python train.py --n_layer=26 --d_model=160 --n_head=2 --n_kv_head=1 --head_dim=64 --d_mlp=640 --vocab_size=3455 --activation="squared_relu" --norm="rmsnorm" --norm_place="pre" --norm_eps=1e-06 --positions="rope" --rope_base=228000.0 --rope_fraction=0.75 --qk_norm=true --attn_scale=0.146 --bias="none" --tie_embeddings=false --parallel_block=false --extras=["capped logits"] --init="normal" --init_std_qkv=0.0427 --init_std_o=0.0 --init_std_up=0.0427 --init_std_down=0.0 --optimizer="adamw" --lr=0.00367 --beta1=0.95 --beta2=0.99 --weight_decay=0.048 --lr_head=0.0136 --warmup_steps=232 --schedule="wsd" --decay_fraction=0.812 --decay_shape="pow" --final_lr_fraction=0.0 --batch_tokens=65536 --seq_len=512 --doc_mask=true --train_tokens=349800000 --steps=5338 --dataset="wikipedia_en"
Each number is 128 + 32 x the weight over its row's rms, rounded and kept within 0 to 255. Layers, rows and columns count from 0. Numbers have three digits each. The size before them is the row's rms in percent of the matrix's.

# v: layer 19 attention value, 64x160, rms 0.111, rows 27-63, columns 128-159
# o: layer 19 attention output (transposed), 128x160, rms 0.12, rows 27-63,91-127, columns 128-159
# up: layer 19 MLP up, 640x160, rms 0.148, rows 0-124, columns 128-159
# down: layer 19 MLP down (transposed), 640x160, rms 0.134, rows 0-123, columns 128-159
v27 094:188123148148089129106115117097067123078083090122110139155100113188148135128100175131076138160090
o27 097:141147155165158147160097095142101178120126152136063161165152123119135144121135159102188102200157
o91 087:121105198090145162140132034143064134149115134107130125159132089092131119127118156116137116176082
v28 106:191158121113135129168134090088070139058149146106162136137139108121120155131100092201105140078147
o28 111:098065118100131156058159134090152181145138130112114162100117110123128105099140027102112145141130
o92 105:137136078102123139135103166120105191130187169153142170077099155165156158133127085136156114162126
v29 093:132081145105132160134126179099050181132125096110171156130162139113049188112142121204119175152154
o29 085:142071124112113154156103135116108122144089158069154095124149096129133123160099087106157102137187
o93 090:130112170116096138136026178126129126128055177139131109141165149122110124140104082135137128123186
v30 089:120111155110125125073131159124158106123203143108133118112067122159145105100160178140159111119074
o30 072:127128134130152136142135184078100114124097107110113143093138080123128164152108150148171133159199
o94 102:116107174150116133125117149110149132102099086099089119146154098123101142127119152113147109126160
v31 107:129120161120162138052123111128104052130097124077063109121068145142136161116095181114091141146057
o31 109:123169159155157183214160150132099119133128164134124143127119141137131185115175147105166137133158
o95 110:085104161104133154167213101142154088137060108095090132145128077081109110159145154094170119157079
v32 095:085135145134103104099123139164098052196132118127167130101103074113122077103159139178125139161117
o32 097:140170124101141159175119138126093123127140142165123163123108148152116173109141164039128107142176
o96 097:105121117139141106148151148141109139142129095108139135165154093143092137137086150032136121144156
v33 102:134109113108112094116137170157104070178117098089186122104101144094111134140156180015140116196108
o33 102:124136129173150120148056201146070132106147120139083098076122112142120140166151132169165168135182
o97 094:089075163130143092094133130133104123136073078086117111140141041102097087136110133138160153146144
v34 101:112132123133141099135146132204144113139099115174131107102149132127084086089112170076151200208081
o34 108:157145127128125125170083141114092086169120177109138119120112108132140128142153169080152094146120
o98 097:112058184115117097100119153116104108130081107087169089142164084149113115129154145097111158120116
v35 097:137117140119130110170150071107121113139096122136084127156144188075130140109190207142194164197064
o35 118:129106187138110148141110139105154102093140173130114100140142126127141141115142102114159128130208
o99 094:086094219096143093074147099109138051124079170067158045141143102073141126128144122135119163141166
v36 111:132105116111101172175139135116111119101152087114192156179109077091153106134082157130114181082095
o36 110:119069123157124134122106122097116125121111109107081216120137097151141119139096105101118110177183
o100 105:098093134184126151100050122147081126121165152114118211143108168102140129113089084084064078175127
v37 086:122116186086155096107137134133160111094161170168123143117125139133217149119084106092142128080130
o37 095:119134174073154147121169110130132143134076112141161182084083083107119140148137118158114107113111
o101 092:123162164132152185140146111134182186133109112129064190083104143159137173141180107134132083139146
v38 109:180140100152084123174143146128130124113124124119116113125122087183139089108132159163166153128137
o38 107:147089137139150189095050092105145129129122124145099210127130084135188118131163110078134087154141
o102 106:159138145108153178103103099100139115120172089138204165116143104147146120107146109136144117146105
v39 091:087086146114156115114131123096146154148178137123190092134157116129078164135135141121195140048153
o39 079:157113125149118163138142134092097060159132100106128120118117123133120130146094134146173167141188
o103 092:176150192136094150151088135146145096134115115141085121153138132123109125117131135122163129102154
v40 096:137133140161128141128118126057133227095138095125176145125141144118137154118092153199084134110087
o40 086:105096174106124130110136146094107084148108120099153170095185111100118106131140124137163146174158
o104 090:100121172108083123088061124133144118143083118137129159158154173078080087112155131097101116136105
v41 093:085111148076133119091144162093179164153213122096182143152150113158158161097148166180142112133112
o41 078:141098086156128147171133157075123156133142130099120113114134103107122134122090121172115136142217
o105 094:127104155184129122151083145116164199110153141076094083173120153075093104093097095138075112126185
v42 099:161141124130182109131142115056158055162124136149162128092149123115089173135179131125125097170181
o42 088:118152106120119130089130092111143146127130105164104138092129150144128138106174115079156101083085
o106 104:121100044096147120099222118095104144122149101148151131083127090170139138150133116110173128117081
v43 093:173124160144125146180143126132149178109034104110121184128148146101123164125118125096142176123120
o43 089:124088110143095104117104128119181105093128165108137102144142157116113103132155083120093075097108
o107 093:118113086153126173083126186101125094115111146147113138061141160152144162145147062177104101119138
v44 098:192083121130147136132098106108109125140119113122159099173127188112107135139159190126108114160119
o44 099:138081180135124138107116117118146214147090143104128139107126109110125129128137078124118134122174
o108 107:131139190119139085142085101124127117160084143119115125122120118078117080179155127161125160155133
v45 108:165114137070103112113121137140170160101081160106121126097167099116112234119158188046107141157133
o45 102:157170123159132121124117089154100115133144135138132105161096140155106144090115134152163074106158
o109 118:190135156071121154128153097127115176160130123137153089133110059139137146091093125164159124091128
v46 108:129142132123109139119118175169170150086143095143113116136103140122180086170107109125087134090111
o46 111:117113124130159110106182136129147132140142137137108146126109098106134104173121105159108144129105
o110 102:107152113154148144143115120135157130121152151116102151122088162124136134143133149111105100128124
v47 106:157116127103138095088115090098161093140095144133143112173116121129191065134130169165128118071168
o47 103:129056079109123137079167166143151164119197117138138159127139124128101116107132086160115217117183
o111 120:129101120116064120133148071133139090112160118124165190116179150126114118099157140162140147108195
v48 117:120137159125147117142127107135167145093106179181126172124130155126124131092061139178129092178129
o48 106:151122129185121136077189130151123100133181131153128169086191126141133159094138153084131081129157
o112 128:120075151124108144105203090119164091115138085135138155149225078180114072133114143099151071097105
v49 111:077129145125168144157118140165127170130078160124113165108163223129071147158108107155103143097151
o49 105:126136118151084141119157115157124050146121095090159087106150118144124115158095131148117098092049
o113 106:179155085139096150153083207130121103112152156163125111098123149178130118139115122165141100101101
v50 106:065119144120155150138145193151073128140063109196190140119135166106147120137072109159175185123137
o50 093:149116168125105150148124133126112086160126105129121164073114127143130118158102132103096117159061
o114 105:127101165191114115112096170113107125157095140136094196115117154134171104108142114092110100170111
v51 097:148147149108143138075124122097165133117077111176115133119150195183093147095123217136087184176115
o51 117:120164117148153132177144138105161123174154141130130093128148150122133134092149104075163101145151
o115 103:106114163074149079173174092123145115154072131128150092134147111115123080097169101124138168133118
v52 112:132129131185104092096125087137098146136102127109067118155085114086163166131126123105187130165146
o52 101:151088184042110129161086109179157138104111114145197142145132194119119155131145142123095138110178
o116 126:114113200082112153121105065159167080146073099119146141140138178111137146129172156130095146124172
v53 087:161115143097161113153138117089106122144136072088157116104184157143068169116078155045167111186110
o53 094:129165134163137133113161075108142081190163143121059121141147146121148124128143108102151101141135
o117 095:115102167084148088120193109121104082133144116124114116137109086142124096199114111156150128156100
v54 099:068148138136157133168129106069170036160139117147179101122164143141130102136155087173168150099130
o54 105:109110079105123122103169125111162139145123114146085165142097144117114091158121105115113167101072
o118 097:116175071171119100141117188111109144114166149155131166086097167167133157155143100121148151098100
v55 094:139138124130102105073116140149125180130172153091099107132111147068190122165062092109121147089127
o55 097:099081125043133137120143136172170115158161094134180146100110087107124104092152101140094189077072
o119 081:113140100091126159143112123173172129165160111157136167104112132115144113124139114124131156110091
v56 091:162118146138118162186133148121094148129068089096176171121114151133023122107128174208097160163134
o56 084:151087126180120139147086167074106095107080166060135082117166086107130130186117126093149075153169
o120 089:117083127146098151105073174094118074107057149137142118117186136103101120159137112140125116145179
v57 087:207121104164149113181119089103102065126055120140111123144130069102131159133131120055130145147189
o57 081:151126147159131158054116117104132130137134097131114151170129149135139139107157109130123138136118
o121 094:165140098110131125109177096105103078132140116141175181120144088094158169111154125144152145109126
v58 100:087111166143080128148122115105175146125143138124123106136081168137165041146091106160090127124093
o58 096:130112127102135144148172196124174147089086092120120152087136134080119141158096143173111168145171
o122 100:141148161084097113167094100147186103139116151119111129120116177046112118177120134162122129191124
v59 107:128142109138107092129144103160162052119175148186133097117097098118141167119105130104186151182156
o59 112:163138133106170097167140117145128131144181121188184086131100159144101140122157127062142107129083
o123 099:145075076134145085160222109131166121148188056142147118132109101170098099117136143091132140099147
v60 113:081148159170138139090117138042172156122148151099082115130117101124133123109165094095144159116095
o60 108:161120109133105099133201156150147087125154140118174209102107166070133134110147132141084138127093
o124 113:108128088151113151081174165116173102142137087112084202122113168106118160169167127098112079091064
v61 109:077112148086128116085136179194187118138133107095174104094182134173094132134135125124169132186103
o61 111:158170102164092103192115096170107063114130156116134072112111115108134120161096199088128093154094
o125 114:151114160152105114121156123131142097132102119103133083158120058107121106116092148081138124129134
v62 107:125129147098169155082133127063137103131165136140161189126142169151104115123165150161121117113093
o62 118:068144070151114093095130149137120129127121087094097090118156089145120080136122137156126167122128
o126 103:073128071178121138066130180129086156092102097124096136099131080183133100101129087134174104115160
v63 110:214143139075131089093127169092099148083110117079104099092146105161109153103150187158120119176160
o63 105:100113120106122126167121136183117161095182180106189062087134129143123135119152084082148150142148
o127 109:069071134068111176120191139115150198104122146102158055090150082123153122127120097108096166150157
up0 095:184173096081119179153168076139124183144123097136184144139136153172118146096153125149086124114087
down0 103:149151132163143123193105139063130126091121150115174123198139161146129108123193153130160094124113
up1 095:129173162078070159116179127194112090163142085172145145103133138132139139089132111184151172141082
down1 091:069123167109104087133192137112141134141116150142069155132134118080119178156149088089123083149077
up2 106:069118113066176180126141124142155114158134110137164090097156121135128138085127136109051110126104
down2 108:151089131134116122087045093116157115133148174128134184174124097104104056151122140131148145125126
up3 110:099109137095149111133150168095171153156087082068108101053053148115075065134117131170126176124150
down3 110:140084120131135088044099100125131135143134105105107126081084099168172102112169170118172094181166
up4 097:113151144144105152145120144095158138105122138111131180116114142109172119112147124168120127128090
down4 101:149155141122135115120173144155066198136085172111163136132117091073117152149094111120122128085106
up5 113:173227152111097145117158148152146139124147069095106184115102132137148122095107141168120200106159
down5 110:192100143087122167121123137117124135123098140089047094136152098104182101166121209139087160111134
up6 089:129152131104108111169136241167094128159106117149101184079079098125097125134096171093162147078094
down6 088:123094088117117117121156062119151114123093069060169109101133130139131101121113122155125130124188
up7 109:093133071112125113119141081078164156093110127110112135124153122114168072092179094162147132105097
down7 105:150100164090156142194131114074107159122123086177108102140098108195107103173160150101193099159149
up8 101:102153063113108148066117080101175149121101144106110123122151135137117159110133165157062146096136
down8 101:119130113123121126090090092102169148113109128090089122120175161174143107107133099182119099113126
up9 114:134150113099115105132119139085139165108106073072137165053132120138182132131103155132201122122181
down9 118:142124110161173073105140156165125042098113106117184137085109105120122154147153111040123150118114
up10 086:117153128115102218125181060147129181169127098185132089111057141150161142119114117124104188098130
down10 088:129093115135162133172159129129124057168123157124109095090128146097140138197130164089151177122134
up11 107:089143047111142125137167106153107132092162105140168109077151096191148144097149126142092159100092
down11 105:141108128096077134103149149037113099142091106131134094163112131099192148076083104111155103104117
up12 117:098153155113112104080159148110094148093119102166081129144040197098125142130103119143129178143096
down12 117:114111121129168132107162125129081149168103149060180096187134109118129119155101125106158146106118
up13 103:102144166167103141127157191101149139093089130112083139095143163131116139069144148161125150142096
down13 109:140092064102112061107116139138098156146090116168117097110191127108106117156131148146110089153077
up14 115:112130167117076128168118137111145092165102098104130166128086117113154137112102099138083114137098
down14 110:151126187154138191136105109140131186153133109149086107176097160120132101146080125097102147117145
up15 101:137150115123099149137149120128161106133193138186152131089115139129105130116113131130119158164055
down15 103:093166176168110097107120124171121090119157135171063177195138190144160098136138142090150098089128
up16 102:140126151122128120148132136147150128133135104200103156132122156131106070126122170126110085143119
down16 093:144120164172132143129100108081136096106161143093171124098165184095144140121134173131112164146090
up17 098:138156078093074121087110150114151149138174099120125177127131085144148117109116093103166114147144
down17 096:090121118126119163115162127120112189106177115138143091145109104166181114149146138077129077122107
up18 092:139183135162139114095140164072170115151131098153112165126123139145089156119116119084169077145064
down18 096:136130080155118155210071164091095129098136166144160131072093158094120134121112114193120158123167
up19 125:112137099070139132048178147154125150167131091194129148100101134194184150097140117128128100102086
down19 117:084151129050139122184122102163104126089170105156099102127117129128140183163119098087141110149093
up20 107:135154131156118167077141133104105142136128135130143157103148118123107134119114086100180131142142
down20 110:143115145170113166163201104102154111141138095132154069132120122164131097169103144092150096147152
up21 094:145103154163084173127189105166110091150103079152100079121135132181112113123067159077119086133118
down21 093:151147141129143117097146118157110159067103130168114190219113110042138086074148103148155093099079
up22 108:082136149093129178152153143111134113182116082053123109127101121181130115098104127085145193140071
down22 112:109074165109154141103117143039078140176104097085121135095135066174127127182142069119147141110112
up23 093:118142123160086162042151105143163099186157153148136115107167184148080105120129153159118142114140
down23 092:089164172105155121165048121130090106121137097127156177109107134188102105078180117128110114093135
up24 100:159141109137114150162180126119123192106091093102079087101143183067086121130154159185069192157147
down24 105:135108173108102085119137155101117091092104063158138128086179084137099084106104100072168119162166
up25 107:099110105114148129082186104184121143142124096112119116132134156141165145131100124124102165224143
down25 106:113084148150120121089116149127145096174095118105133166139045146121154135183118190134158107105096
up26 116:114179115108085106152137090130113116110119125119104181036114089119142113066175135178115170106096
down26 125:226052129142104095068113127111098097111159110110078161078095067084098138124163133208169052091171
up27 106:120128187142116175103140129167161101156192127126137146100106114179156166093141062138111108114111
down27 110:122054138170130078136121156075165114092109105038099123080163124153080161156134117146119112172207
up28 103:122109138145130154136139142151143142107113111153136069124084167111120072059105127177100125184101
down28 101:119155148144114103149112166127148121136121148160134108171156158094121074124139101105199117161080
up29 092:141133095102110191097137169116181097147128129121159207130102149105135075111114154100109110118140
down29 088:129075107147125089114126177153124139195066126149140141115078177208113124176141154158129206153146
up30 106:165220126115134125139172123152146081184100146156121126127127231158122087117084138180142165093123
down30 102:163103145168157154164105135086146095090068175162090180145144108138115159116181107113131156107129
up31 085:094167124095184191154151125140074164121126081096156176148101081159160140118103143188159131131096
down31 090:136176123167135087119136098081175132172110156093097119077129126169112127125090097186132144110181
up32 105:190116071126069133100144172143128058161091130118111087059091094137159116132165115151115140131146
down32 106:213169091116126125073109136111079156160145102132166110118150136173123094153136136140094075098121
up33 097:066102099100069190081129101130118163123136055155167097117113166186083178089109155146094148126144
down33 099:107099093091123096156033116178087141129080155120159164152174152110111162154126123178111107103131
up34 093:141105124100066192195167209131174124118178102140167118149150090150149073134116134183142114122089
down34 091:175067091109121149148105111073123106139104093154101186147162076076130152107095167103145166138134
up35 116:106123137087131180076190187119115127166152027154137140106107088135104118096107141116137128120147
down35 112:152121139102129101136134158115191094114172168182158152072136158145137154113199108167149095139108
up36 100:122205179077072138134152114183118147128107099136088135092095159139061108067082128118111144173103
down36 100:137126174136095129112109127226168141095105135113089107174068177168118116122141088136105161128179
up37 109:164121075118140108161157146122089131176142112105148149096171106194164104130139120159162134145100
down37 107:169138108107135117135114105101104100168094141036119147112061159138131168102154132078131086139162
up38 114:104159126083153178142117170132115128126138094153082192091110100132137079105149139100121167137174
down38 105:197093117113107142198090154195152137130112166135135124167154112107137067187102123077149119103153
up39 095:169143086139096157159199171145056112123105158095180154095135093106121189097054111132098158144123
down39 097:117131156205144164130119146129108122166080176161121140218114129149124108139099107145094159126122
up40 106:071178156135120138106157120156161161117163130124086148114091201134146119107099124172105114121092
down40 106:163117100141098088170134152141131187122124169100114100165110153089149136128120134145068113126159
up41 116:145165128139094143120140122129149155114089065131082141094102153156104124077146094150115178114109
down41 109:156129153126133129190079135185099136108100136154124147127155178101128189175099115147081082094143
up42 092:126133102126075116128143179105082089163167116146183130105104142080085123125131132106148117119054
down42 096:084199074103111166134113108149126084170137139169112191209109119124157162142116101143173130099194
up43 101:076148100111084193122154067188155144134151154126100120105084180091178172103123063091107184150123
down43 104:127112167091137131118147159142084104095102126123155112084081087138137203147127122129137143155169
up44 106:148191108126106190098164137155134159108152130093129116100123174128144172117167154189112169054156
down44 106:112145121162077118121099126102130129047133106114141129131098158112119143075142169046107086145133
up45 091:178110147118105096140179105209178125129192101151105149119121158202161064104142118170123080149094
down45 090:122131160125074127158138113150174170188148126113179115104166115129180122207166177147134157136109
up46 105:076154117107081179152169092128109074169117091078097120113153118175113145145084153104097147177099
down46 103:135140157123134123186150155137093099164099164169113108142100072185096168151152165113151135150186
up47 096:156163113140175096143124132080092117126083112177153109115089122102109088117185146164093189135109
down47 093:145158101143137191158167075133112162118113116088137096114098181153135135101166128082159115082131
up48 102:133177136090156201128159140166080183154151102106128206141116097147120130131129086182092175189101
down48 099:122105112106147156125083101121126133124199145072132084133118129098134156122162134101115166174184
up49 102:087158087094044136088142125163170073169166138132110171085117117173152191070132086145111127125083
down49 097:112189099154111102159130158098135139135128092138116127132164102123157103124102104127111085114106
up50 104:075184134111106188178174101127169102156053120097191130118125170124164102124115168127111130080157
down50 107:115086111148089108049124125112144158118132092169103084145148214133110144182121153131111175140172
up51 082:097167097158122087071166136109157129082110164107083092117132179122117106095134097126178085194149
down51 086:160114137120168128146095142199121131174141139120133139091076169068100150097145123197150171098112
up52 108:124138136075137160092154150129131203139111155140141122110101125175151091073176116128181184151140
down52 106:102105120177133133132157152167119113103109104182132208199121126129143079125112144110139138129122
up53 101:105138097114127129143135081110088166134191145161159116122112127117121104095111100141134118132114
down53 102:123119191123139136178103112157103169179136084099151097118129126147111120143128148108092094098155
up54 091:126140118073033171116141151113148164166093091163122097112102166152139126066121108133177130125146
down54 090:109074102127142093132115116127105132133166086096120171147090151115152141115107159189159152080133
up55 096:143114105101148156123159145143158138184109127137167148118062133096158102083144078145142170178118
down55 097:134165135102167080170111084166150185160169131147090113144124145097244195122071152106165173156128
up56 100:152113089120165139102144144129109149187141128132150103114117150154106090075133127140119168158105
down56 100:139117127119148098155198110094142131138192119092135177122148146104104174159106144125167085118090
up57 111:165162079126077137105189213142142136138103099109143136089172136094170147135128107171146116099111
down57 112:153113151119176152029119162112165142074144158130172157120144122067082125090080116161126125116140
up58 108:184169152149131111117143111091075168161110160126154158081142117181135109139114130152139146117102
down58 102:157121094134105077065082169149066179103131169145131104115097108104138114138178164100160084184134
up59 108:189153146165098128155125152119169145110099128126096113107107154167082070070147166150109139139146
down59 103:074170133120197139169029108140124087167137113138119154138135126140116121116101077160101094188168
up60 106:119154150083081151136125110153127138092125122065100108110115146082119134064102125125149164160108
down60 103:169127109098178143154040084167136121122123134120113074181134107117156121135142136123157146147099
up61 036:117176093145085161140197115169154135136139110101156137073128143156134146087141082148120200161137
down61 027:173123098127115132136035113054176172135104154094147152194156111106105161109179138163140138082116
up62 103:117156096114126143068142149130115122109075131103100109018149193158137115032099135154111175096171
down62 106:131109088141087113148100150180108102117151167112105149159075131177133158119132165135082119182172
up63 117:150152028023108150084172114175112061169094055110136135047113097158147102114152154162094110162161
down63 117:104133169125132186142049122150105150177110160145121123092176166144146078138109159143134112135130
up64 102:155137091056124144159136123119179163145117133168125142097113163113092093080141112140098129119142
down64 102:105101140113131114056154120162107117136171135103133141176110150160166149086144077097137183087086
up65 113:172175100100135125119175130136074174152141091107085123134125123160121124134159137091122129155145
down65 110:187139067096125101151142167198102100137168181120132137147060153135138151170119137107151124129171
up66 112:155144150118156124107119115081123132133154070054062175089092115130130125101169133125140109096098
down66 107:125093161114141118106139079198138172100079143154100069137157072177098077144091117162142143139168
up67 118:085171117097143161088165126120116112160137112078100168127106066119146161135137116176081204117103
down67 115:183162135134166130111157132128144078054191106114116147154107145062153139101099154131184176091074
up68 089:103137118143093085104137103168126082165162078094149098137073169100107176091111138138144090124152
down68 098:203225146107153137128103126155104106118106114126121136139084148157075123113130106150107192087116
up69 102:094123123094054110109139138160174166112114095185071164094147092100085120116142113197135157163094
down69 103:052122142110106073153115096126154115192103133141152143103211084089120102118120099092160135138118
up70 101:109129156123122139124171095091132134158067073081116103141074118136091098100149131132092142102124
down70 100:164073120112090063090104105148114155122162111138136066121161091163111112134066119067115107100111
up71 111:133153096036090132106147117173183135158077103125214127076092213129121123080138131152099116071112
down71 109:179147133114094084156139127164122121135113162115096124075103092114142139073122092171142144082124
up72 113:148141060156183130088199090127078157126142128123083148157138109098138093103122143118114114147146
down72 119:188090118200141140079168177109114076067124161181113133102111131090088176141174136054089116086095
up73 104:131138110057135121147133109101146140155088144128147140108133104144122091142104143068112122124122
down73 096:144169079160121163133105124064103138129151084104078170128125097147075120146113106089125104109147
up74 095:122139108112140089132130155168123208127130133131164105143050148130084152057154135160167089169092
down74 091:134142175182137127164084159233177143121134096143103068123140115132093083112201128075156143096126
up75 115:156135077182104216092189162134149112125095082140133151058136166120140134107117091091124134121104
down75 108:106042124089138146053121116070137089141104096116098110141121091060125170113108113132134065124153
up76 098:097126156133133140151125154189167170118103111097097109118065187089118145104127123155111184125159
down76 103:163112116105169131138028132202127190089119113159074115163109166140079067119107088067119097094098
up77 088:121141172148111149155114139114166148193100104145162147129064162121107163093124108085114121083091
down77 095:104157130148156115163186142126126104134079129081190112159166129140116107086182148069103087166171
up78 085:180149116124135180149144217105117158128117096098143075091063135161154147111151117140156128074121
down78 089:132171111157170115037074158094128122153122151158154102136152146078125142142088183144148123139170
up79 099:117161160071109174167141104160083079134099102132116133118089154196187152125072050146142152142101
down79 102:102135095165129153157101130063098083113046074119129065148139113186110117161155079133139087124168
up80 095:094108131069149178109115140189067136121108112134164098150105180096114167119132109080155126138154
down80 094:121131098086082146170163175108129185069117149090118166108114103140142089139103137085121094079111
up81 092:139186134144122132122121129160162117144071105135100184108122184128107112129127076156117164110092
down81 092:128106142097142124094047147138176129124134119182095166177123128141096111130158109110147126152122
up82 111:082087103170171174098181161145098186118092099130124124103101153108154125107087122101102114146112
down82 113:161112089140146148150155102103112097034124084096126172077078144142115124110119177080102115162106
up83 106:122164165062163132094186131093147179129073114156148182146086129119105144076164133174123190115077
down83 111:118062124130175080144177144149165076080094146136117133121156121117082069148139146105112078145162
up84 120:038143114205064118131148110186171179139101130164093203088136174143159142122101110141106133141109
down84 125:130116089178160104158105108140178140118141155165110089159071156099155156112144126098137149108103
up85 096:106098117080141117095180140106123145145159134136164120135123067151171154037171100179128174146130
down85 092:155095165146175062160143135092155177202127117098086166122116113132156148133150178147104096162123
up86 090:196169144144152158158112074087119146130112142098097109079090180083107115114140170111048159146120
down86 096:076152104147094091117101123140123099093122104189092162132135140175142134125144089156168138124128
up87 085:128133088114072100157156086181120104143101166134110148091167161113148084149120098166172141120099
down87 090:144136128153123133132158083088034075090111116090120165134100081151123167120131087108128137040143
up88 099:134149163137111143161128109138128122145135118138089158100150115104165115141138117191113144095157
down88 104:077147144128120099173139152161151165085121147141098152163098167087148150122129183090153120127124
up89 093:135149156140125129130129160100117168122069100156194167127090112181158139088128113145138175164093
down89 095:112114118179139093043079146090113088098106178120125135153124137084106144102127120157139115147154
up90 111:179156146159110124149132123195141183088131102100122143128112137138124122082141140128122170125197
down90 107:060117154117113079079105082087186088156151134125131128130117152132153068165120169163144115125093
up91 102:123145144128125133114139154116096157128069136176128137160118108103120188084128081131106143171136
down91 102:096108136127157168164087143142113133081122131128124057154117126145178155157162179096116169121043
up92 120:135119149120117153094147170082128163150153130119130161105165121139108096118190101162137130071107
down92 117:078134136152130159077137138116109096123067064124143074091148139115103101123187147098093145120065
up93 104:159182076126139153129166167114158169086162099134160123118116137107155119142152013151172146140137
down93 101:177145099155142112097134128087098111082085150059070175164122082092126118080192152139149124144120
up94 104:194124162083093113094129108196086181120145110078129131147139125160120105115187084153149128142154
down94 104:071112106145140119140125147115147134159145091087105165139142115135198044148118158141091083090104
up95 098:093114169092085119134120163172051172114127138092080211108102159127112152138106129157106133147117
down95 093:129123146067193135130104154139141142040134154090145143114149154084118064087103139192021128166082
up96 104:086143073081178122111126158165154207164155083158183146135165126113083160120126111135162101155114
down96 105:177152096111114116110172105047149147137090091103083171125148095107143148165161068070103119148123
up97 107:123142116112096153148164133158115119158151158138122197106114077142111152096081106078158123162095
down97 108:175147158192137113131153103105089163076126164135166121045192097119108133091192141183118110168168
up98 097:166157076122126176142125137119138110128179166207135102100155119163087118149164120066127142085148
down98 093:079131145085109071136108133161136142124150105122179150091137145143133158068103138175105153076163
up99 090:149152148164158151154158168126162095139168096162095137078079123131128094132112095126093091098079
down99 085:110079134130143154080154158149129169116092122150136084163094168130109104147084119097103173140199
up100 105:115145134140169131115117118147152150171108081172121126119056078163093080140112063121132198185104
down100 107:161124107138138085146045080164135104147129134165112122137141238136124073097148072148139183121118
up101 094:091140107132141121127156160120107188196102095135136117049114104099176078143142146171104087145077
down101 098:116145151101104135078117135114110110122141166122176120062117071087124194149107148117169122141161
up102 110:145116083160150124176163215110126109139155117130082120141148104199114110152144110181140183153107
down102 109:132092110192134115131112151127154155116091151126133184139134099096100195128112130174085156142150
up103 117:118185112043083107147156055161145181099150122174079137124108149126145085101116092135085140176106
down103 118:133156150085114134185137046143135166192134105134149124130187039080137126150127123131121177166129
up104 109:166189094186092140117153132094080192111135121081061145067102110129203190087169114136088126108128
down104 106:114074064121188125194167118128085154103173127120121148098154089103121113170152114132107092182077
up105 110:174180093060119204131165077146097162130125115169100141126082127156137135099165161115112179091110
down105 107:197097108130171102156107106098177097140159101091072147070105129137130131121084081076120199101141
up106 094:195187160190110136125141152070108122128072155176150186063127171094135185126130053133127136140154
down106 101:162135145098183153168083154072045105176206191130177125120057126080142192164101088153143189117108
up107 085:101161182164123129173130106076137172122114067169191162126103137120194172057135129118146141148118
down107 091:166138140161084147183046087085151146158109084126097102091178126129163133129145113158150133125107
up108 101:081156127128087111102148092062081105133178145103089151097119082133130124128204106106082144134083
down108 104:138111092087144140092134139150115162105124168132191092117126181171097138096107119125105134110114
up109 099:130116097112121196128128162170153145142152109153163147123151119121116159060111088148073172083120
down109 091:110121126139137169129067128126193097140161124181121107208153146124140054154176135135142101067151
up110 115:156131081034111148105179151137150077089139076135145140059155145169143117118124163105181173157108
down110 116:127105122092136089110094145127146178180120171160141164106186156169153115129098101126148153142122
up111 089:109125122155161104119129129176090153125136075102165101122058096132130110111155154136172126156154
down111 091:160161130095205140085154107109120084169067104116121154126156143131075106099103131122122092148119
up112 099:087145063105143191078178141122104142154043135146130103099110137123122185117135146154141149137090
down112 097:130131151186129115083091108185112098154095123117086159171062169185145209109136160123117136167072
up113 090:087145175130149177179157127153122095150100135148159105172139156092122141083125063133165183106144
down113 094:134128129140116139127111102151178144146119160195136177139134175119147111142149132101091125132152
up114 103:122134074062121100146169124072178172140151129137174148063076073107101137083101140116152178171106
down114 109:139091100103112067157107127144126114152138097111144157105183077112081088178106119156140101094131
up115 094:177138161110153126160162149128151147194155120139169114137043122114131108121078175137191137103153
down115 094:162124168166122165068154132115142152162159096148161144120083109166139083202126192060134109082104
up116 088:092123128129147144115167123139145122146178149122131138130080081124118166078098097165118124115113
down116 088:125199144158182097150092142101173137150129158117100151105174132158149155074205115176115077154186
up117 100:075129112125112125102163184095157151100166144119093150103112141177113138132124139167161195134098
down117 095:145137176133166113101160176079114153132160196127127185097123103180103149161139136096124089142140
up118 105:175173079099136162089151083125092151122132119097143203061144136162154140106108074123088075111109
down118 111:130128151120113156149116118127110106182140096146128106165115168127077124096161099159079151120095
up119 092:121127106176147179137140150120107167132126117179143107144076143184100172097156105137103179147128
down119 084:182120063173130093089103117179140121175135093155101120131194150104108143090120147137149137127129
up120 105:083121126147066142113171128091150166102133095126100131113094208131148145087148092149148129120130
down120 106:105199153097148161161068094172103189109084139132103106173131156155140124121100094122158160166090
up121 098:115110032154118163084154081126142121165137131111127124098088151139097098051111068126138116125140
down121 089:180147144126083113085147195113131088110116107174148146100140217107130113162101120165096167117106
up122 078:123095128163075153114124149155129109181126111130114119167144168183161102078112179112113151067146
down122 076:121192125096141156118107158144079158135142165141078106089150171159073133123121152165127118120114
up123 092:144110107149103159155133102137162090159119086125110117161079109146156131089177085086128119161157
down123 090:046165120116080088138107116087128165176153116094103154144130157158145092195162124102171149148111
up124 113:148141105088158158146196136146094128131112059089156194066092075132140116102131122130050136103097